config.yaml
hidden_size: 256
norm: "rmsnorm"
norm_eps: 1e-06
positions: "rope"
qk_norm: false
bias: "none"
init: "orth"
init_std_o: 0.0049
init_std_up: 0.0277
beta2: 0.99
weight_decay: 0.083
max_steps: 3367
dataset: "wikipedia_en"
Each number is 500 + 40 x the weight over the matrix's rms, rounded and kept within 0 to 999. Layers, rows and columns count from 0. Numbers have three digits each.

# layer 10 attention output (transposed), 256x256, rms 0.128, rows 19-38,83-102,147-166,210-229, columns 64-127
465544453433513474553533509486508536581477516481474533500570510427523534431490509520527441438498475540491401455413487464517521448463492482444479488527498496507560550531489510487517439455484523
443454523477530509561444501562559431508530580548460476486447502500596561490479490432494489436566555480481482469551417561592575484480486469553451479515560496542548568538457542415447494442523523
442542523586602535484449491466506531506457454558437434501479442503493567502506514464566486582510512489413496547509484590514499557484488499481451477548473525410467557484491445508489436561391545
538472499478492497473538547448521444489510433484543479425476552505523426461458505545515499555526470478523506461472555464456487459437452445570487515551484576497494436480509512451483541486469424
484520447541539506493451473441551567510513514501544534463492498493525494511507522491497535500486552523488493530534518489467493497465534502499516513452412519495500477479507503523481509580429517
495531550486541553530546468521496574507519510528392546494446563560504523435589523535506548534566428529489422539566511456481481506489463526517467535535557617599508491495578435498444545500484511
426466546565503455479475552505557505491515499505417448441486482547437542477507513519523512417550458500484525536522571534468458520531501481490506544528439549548485493466501454486413504485501554
507485444389513407554524509544481523524557564429462543502484455519485531530541486535445389487457445497560457503485491506437493476493511524510502490509572470545519468517552464513532525502498471
535529466572492542503493503491478522497490489482502480513468518534509535504477537540485592547521475519411549509443461492434568490517499503507483424493510521464522438456535531488456429550498419
490481491497569507494535439506517494446506527559476534506507553507567497541479562472583489506612527495432482477528468487497503512385398532528431542523461461497507506515569443503541470516522492
424535452484501428527459578427478505546517592495507413553435559467544477490542562469458460502516565518453444446490473506533481559490452468474541558552443514542398509489584515499525525492498500
530547557507433437480531567451522590480472453541438455479490482495487489540535514538514524495518473482498556498545453455498550497471491465544489524405414539503485544534449520533454519490508488
479506450472503536566508535465537542543531551554603376471541501550431445550590537542458535523470518471504528489462508559490479441490484497489469473535554474517550553535559565407425563475537498
470458484496498511546459475506546498476442507503461484520427512481505514486457437449471517522510529496494549506537512525508532528560518468408427521432481490377456513481453482531539481538534543
470531595532570476585524494494525455391519518492509469486486451514495477549560450524487457523575519544518543499557497579468547519446529553479537496428523446485486554540515534508504530468515530
550547498441548560475577406525479506471500517525397455475435419517539511466470536437457480550450518532458469454503495451506553481461557492499461528492575472528451582537537524476506436533432565
472443487490505469562539543504456525500471531484494414480489547504485585478522480476527460447517447518469435472521552466432530437485552568471444523470456521545510461522485462525514515478424526
578539506472444521496512559481491565513488547470444448472596521530490466538470400482484567464449477502504467504467507537420587507491485546519493536509486595531518494515495501453420480577435499
527434502473549537541503481538413546466540418468516553527465393455418502491504434488568553565497535507516546469512476483548498543537532490505464479495486473412491472508487469489470504517511513
482405480473581495524472522472508469545454475478563482502514512434390490516510443564548519512526430419545524484508483443488505448465454508486457489554495555540531578461517489496525521510490493
465482486498555564548477504447531492544520506592592408363489572524447499576555451474487499486463566498588581476487490554543479469554601471498477549479490499435502533481519507571446479441491514
456524541525417458495574494475500478496457524511561593448475486500575502504477474446494499563515518533593502483527525527517475440472541483495509468476518484446459499540441558434469516458413545
516532496483472542459463508430482436476473484529460483538560503468487530507535468472453511523485497540529409448466499550388477524532467484539482463459498589468379593486423555464529437448458484
439502502493544476467476477478493521529501542534557557561431449454489492508567465489479557529526495416474551477500469468450523365519542461614538552513507537489520452477502469491500471508506441
420447550475485502443575519563424468540502514546442453411514637502460449478541515461521462557476503479531431471473532514488492495483527475502463530558555431549532563553485464496433459567507462
481498466521486507458561489463489582614481463493552436478568487484454492457483490458444518472497503431431551509579501529502448524518444538529472533463462455492566462568560442431509442551476495
482571494465563407458478545479495491506429479512524596510477576478475481506497510514570569474574463495421478524531499544527464484493468517518536443507512479536545467442493535510521586480533453
514558576470476545457472478556463511429426411449536562559440513459548566472511509518462441564488489508442403478498440449464540459478477470481588468515490493514426504551447556511535566451465543
501518498498538512480499554495453519489524494518520473463448459535465506507503513538523536566502485504463541482539491505519446513605492474500526509464509484500537527477509529540512520538491566
520463470509505528473526496520565531477468413507355523480524461403445514475506494507492567484527414573556425534566515495486458548440503531528555534550351474394456469542459526410563526497587464
570555497536485544483489483588503514491482533493509475504487439453463512472545442482563498469551564557445476485478555549503500499486534432512513492499528528542514582445469484561487525508517502
536534544492433468441476455462482472514503565479470512494490492420512541524464534528410503514541517503457464451501530514518507446545506473543538461460510443459499422487454521500540479526510472
566567530496461467462483521607498512536449507580508465532446476560502518532447515498577458547477453528450464470445526532517508442524557425487500528517450498487551546539610523489513492516538573
610462520416520484442410495566425478511456506479470545574528465526420502479502495532536469522541502551462584516568489494456537473480393427444510521472530504518485543590571497493475490450502488
466537453541500567477486499556498431517501442560481448469486425534535543491507504475464469489524494506477514455478404549475471507553501450507492508600512534449476543514425470573553528398453477
491478395517538474563566488455473512544541479499423453456449427510495558498522506553534456514540500440556513456532518461508490519512555498526432555505494522509503535491508498556494476498482589
472480506478524468494435519563462520485517452451487524453468502503527528529548528437482503509509465503471458496464495422467560461559490523543581468516531425538534491497452482521561572503469475
505491576494488526514496506478541456475517469468524511470508527448521476421493556534555533506544458457486483534514507449495481486591475478491521452550504539485537442492455449535491607444452401
487555517505482510412552489505516479528497492464463541438434430501503531452494475542498545467598497469469519497550542516458502524511510478541496492447485488544542448489480493549494598566372520
467466491432527449471526533578522489453520464465532504525499524456497503463557539493553533527477523530466512496491491453480498485448462559481485502538507433532514544490499429502533547456482518
456503473520458482492494509515532513515564553516511483554485468530539438572513502544464506529479466553500469476488562495475533535516527528574541523446518479545488460525471509466443451524581441
540547530447486498463476552472495492540486493481533481471479484492486518528467465510539539528454476548480537503422513535459475573503508547492532493464430507501454478492566415525485462548502466
532470487382533470501557478480462547561498563459536533486475425532534475434481460524530475451506530457493476369501544446626527535505509498509501481512486479508623445522451475478472548494511497
479613504494517463467454557481592511536488493481413502540538450504501492469462545476517474484459442468537438529457504548485429505476423500476451439477463528486391560532476511507477448469534529
564523471518410488532503507546469536454437411479468488556460481495483544473522547459551472481551430461551455543490455449528464500511452521470497503569480512511487490536499487492518501460544524
550516482512461493510509532416478441454543509461526536573539469470473418570431536509449529533463509507495476500531515503505519462578534513480488466508587458507513481459469522537553476497535478
527507455502516461478553385559471494451444536427525493559442520491526491496522523481454482525401504454537505502524416461462476469472486509517516538517619484519562534552536506499537483521488402
506470477593490500441483551492444471530503556533469436541482493541545438562553514476519542540494505540434525487544510527547521521510451501522501572508530568451506504579543521446471528464510498
426476480451482514524538533418490437445484597500535500530483499471539526504481458521482514516511500536573522499528524529533518559502591495525503553502518594485478544565531512477472528431509506
461501477480536527550501519488513514535502547514553536476476512544472545475512503569486497497482512503538534489484457474540491492468467485479459500510529538488573471555495471605463464476450519
547468486467531461518548477540482427483529497530505549551539554475514564549532507535402482504472518517594487517524518435544460479441559514520499507472520459540530516527459533481468467493428555
490484455447449447523481522542450478517456494501562517470522499561517496500517497476594519467431479472506557508509458510525577509513441443511483515593500551499500523412475455536471481458579566
548474476448449411540503498465456415466485456494539568534580587481530551447512445522486543458521521438535477558534477494531516544522448554497539519478542510500495480455470525475495482479428517
542480545571468494474536464474528491489558482535487512476465502486561511439473537551487537395483440511526477477487502548523514522478498516520570502473462429492525538551587480492485524548531536
541461516495461444544530511481494488513556429505452521529481575470433481525508485469549545453477464505490461495476498451511560544548530507501483472500437502509502497577519533499495483529480489
496529474524441496407485603490543463525468475530626487585502540499455511497465495464517586432555490517569435570517534529508465488554450462517518521568494525470485457445452535531455535538566464
496529481497562428485473473484500468455517479492577497558527463562461482503478460524476549488509503559514500502475487555565440537505509496425403448493498474473441520461493448510452485480481502
513581535469500512512491475519510445466483486471452502485518478543514553508488458571497549406460429522518426438506502470535491519491469518481452480520511507539387502483509535453536570491525533
545570483496527463484518580500544412535489442516557473489523510521531558493541581460494477469478520491488487439519564503526495510541530518509508524479488538516480587443506492484511475496533525
495562493534436489457509484435475553448500490497501480498453437508557515497501440510410495452483555520513465476484532497475523549536553563508499465416517464442578482594495515425489460482500482
503485468487557573506440485486463570436460559478598446519498519508461472507498519508536474492444479474500429431436432566550508495541500508463483544594519545446494509533555617523515412467496518
469534464516509524528414470527514427538402479443438553474472557482504475478532484488524469524571513495443489544528456463428463498446494517467477505467459501518524484445570552507556565476379493
540522451500529499503467463528465470509449455450467464608530535604495479529557499538472500447526454539508462489467519511488443500443448453449529557518488536465492523490518535561499456451535501
529486484494460530473456486521489487496633511491512504494483496538504445507482539543476558486503521491524518531524488451443543432499619517464511524568551551529466422469532572586485564556519515
494392511518511547541557508560425526466508501456482522495456552517476436524505457531536476464445528559475501504476449511552517513546547517483503543448518460516590533438552492504435511513507569
495554493514517535514516454474515488501539566532479527570513398501511499486494462508476549496459499413470521509417484534496499474567485592494501470456517501467472449458533603511525437426453489
486539459457487480443435525556459492539491556554503517500495427456518529513443473488576483509485464526506472516456521433412512495459517469534464444522511499505515469445505516470558468496435535
509473483476536605606504438531520523484526435469506475484524451449510526488462479469435484584537534541525479524435548498544491558444551498468470491536465468461465504469482562536570462496593463
459471564556550475485484491450513489573513514441552451364558502499492440420468497475500530502498534375539527518533510516449450521586476537583500483457503488470446452374540496564495425467509407
532509513468541514469451475515536452523445443487476504555442478479511502420449464447461483466439543451460466529402464580533502433427513523468520453517471468430434500513462423472508522485439514
458488536508513417547488558529469461489562505493504505554553484519470481517459492489443456528449459463467535565507595500530508507573527521548533501469510529541433492470457441519457588491531491
502494485540449478521543542470548603518492507470432487500445530487506457526459529415526574468524447476552478455496483558429520490497525505500462450563483523541461456542485508511486511508463490
532455449562513620560577407505453557478566493484509484472449459521521524457518520450456474480515496516498523555459544482466487502471597521414462501478487506519486501498551516455520468478490541
551485538484528545475541469498439482479607542478429537443452436523429459441466541488507482481505514467513499481461522556499602467467493490485566524435514492518462448483422458519490577526459499
497553502500511491496493548466529522474468535502556441447543478439506561492514502472511536542506485509477406547483534454551492524520451511573492566572466542492448486458502464437508509454462459
436504512524476562447501468479538518487451561501461538541433512454492482502482507508494538537494515479504441594459490454539413503480523572518550523441481549539549465461518495447457489507506489
484510565544560479509494481535517514476497527484527543483557514500484491550506482508510472567497542457493605474543461504523478550406477511499475466510489583551458529539544448477522499464515494
489526437503441496481545532464484488543521577572445533564522568459440492479490537454567509490525470499486477419540484465480464509481458394484489537485495480496527527534555534473481437565535509
529465511486537500549430498543465542535489525572581503491545484510441489534454530477495512558543591443515556531433548502499534527537532451512459413541483458479523468516461578534487491491510527
535470497491510523471407483490532540454511519524471497571561465464517416500484485484509464499480536544473498531568474470543537453465476557465562502574462487486547462526525517441457449441500491
# layer 10 attention value, 64x256, rms 0.121, rows 19-38, columns 64-127
512505447500538501556515530476445594532470517520565505478523468452451472519476523449539501528435467562536480490521531505441511461588555493545481537437428439452478467517541520453466507534552520
462505565582527468507467495499492495428489555516503520503467519496531501487471525483518448552482496510473477502552514476470437429569519511490523547418513442561514585612419541425515476534464496
471504496484517443501529453570388469536499525507495547474545507473447488508497463514428487520499461432520496549512499539535529570486528600554498516512465531471559445516527531571560508460488492
528541523513531529456482476472658486525477507493543554546479467436482542460513571478550501430555481402492501543559506502534532441527511424599465529514538549455452486477499458468530553569476493
511479487470465506488464512549486524401437511524593603468486531504472451518536429484521424483497519453457486550496478460455488510466484503532530511511526527532498515508499407401416539549477485
482541443473600528485596454499585538514497526482518565495543451506513489434531495521436503503523413473528560507489478532492474537531446511466435518491402466545479550503525434496482493479470558
537515541500520471430542512550513540512448571601539420530484520563521481450506499459529541527489523465468552482551480494471532530518471466546530464460533456501542546468547487497493581513523564
512508425432501496492460490565415467540502407487511473526509501483555574438557411545493482540526527515472423438478461522466565515517487452495544496463516552514530513628487523475559482527532553
499501513531483466511533575454539531470507474500564549491484481506505510520489494524505510491483505472459521506533467527530502477554478484494542475494436475515473514426421558599550462544522517
528469517480465468431561482537553520480614494526499530524535521449559486466510546577460503486504546539547492421556517450497468447435449550510535529469501445507470514566448455523607424486482483
564484471422527459459459508574533474481595570542476486505493508487542555475465487528532459534508477484504504499595542451481498492492468500467375508543480508447493514462480514480522492462557498
509512569512480448479488525486507444432438475568470481437452551506465545518487502534459459539455484473492477498496475508546483470515463489545514515515460524481518499483461476517516508518477421
516437536466460435477575524450464538474446437488584480461544556514601518512529517501527476555473447519452532461513474514549448517494480535476457556519534516449461475499514469499486480523507476
527481601486496546442475613500485502479438509466494528466507524508543469550502518476518453481491514554464547464493448578476478454485445394411518478482519531510503485528515552534455515472463566
418589481387529520537480504472465487548540483516560461506510454449495511519581541406457465498471470559511503446552542492488502514446517494483494513487540474443469555587569484572488476479520495
450462462518515582511518468480490543507512454498464458435462384521567490512459530512428426567453529516502476487451561495487446449447443479478446529503527504563472521487430486553482472467479505
578537555461538548522464526500514457503534520437459538528477534566510515466486464496519451500456508441528526449519482446435544422497503466488520534547532553497541473491451467547539474500482473
461593448513551529461508498487470487489526482521491531504427494486483514494469556508497556468530454565514390519580489510451521448559561502462513508491508483501493486455491491551446543436539410
486522493518516483479504530542506461511550476487573454470462491435467476443544531518507512446466459497548539507438487457421537518509491504463504449506487448498477539513457541445468517519425537
461511513508548500477561490569515474564534459437511490480492541501501531487579478522610520560442461474437436503532477443493470464443456508534465415534553507421491488504453453464549485503511516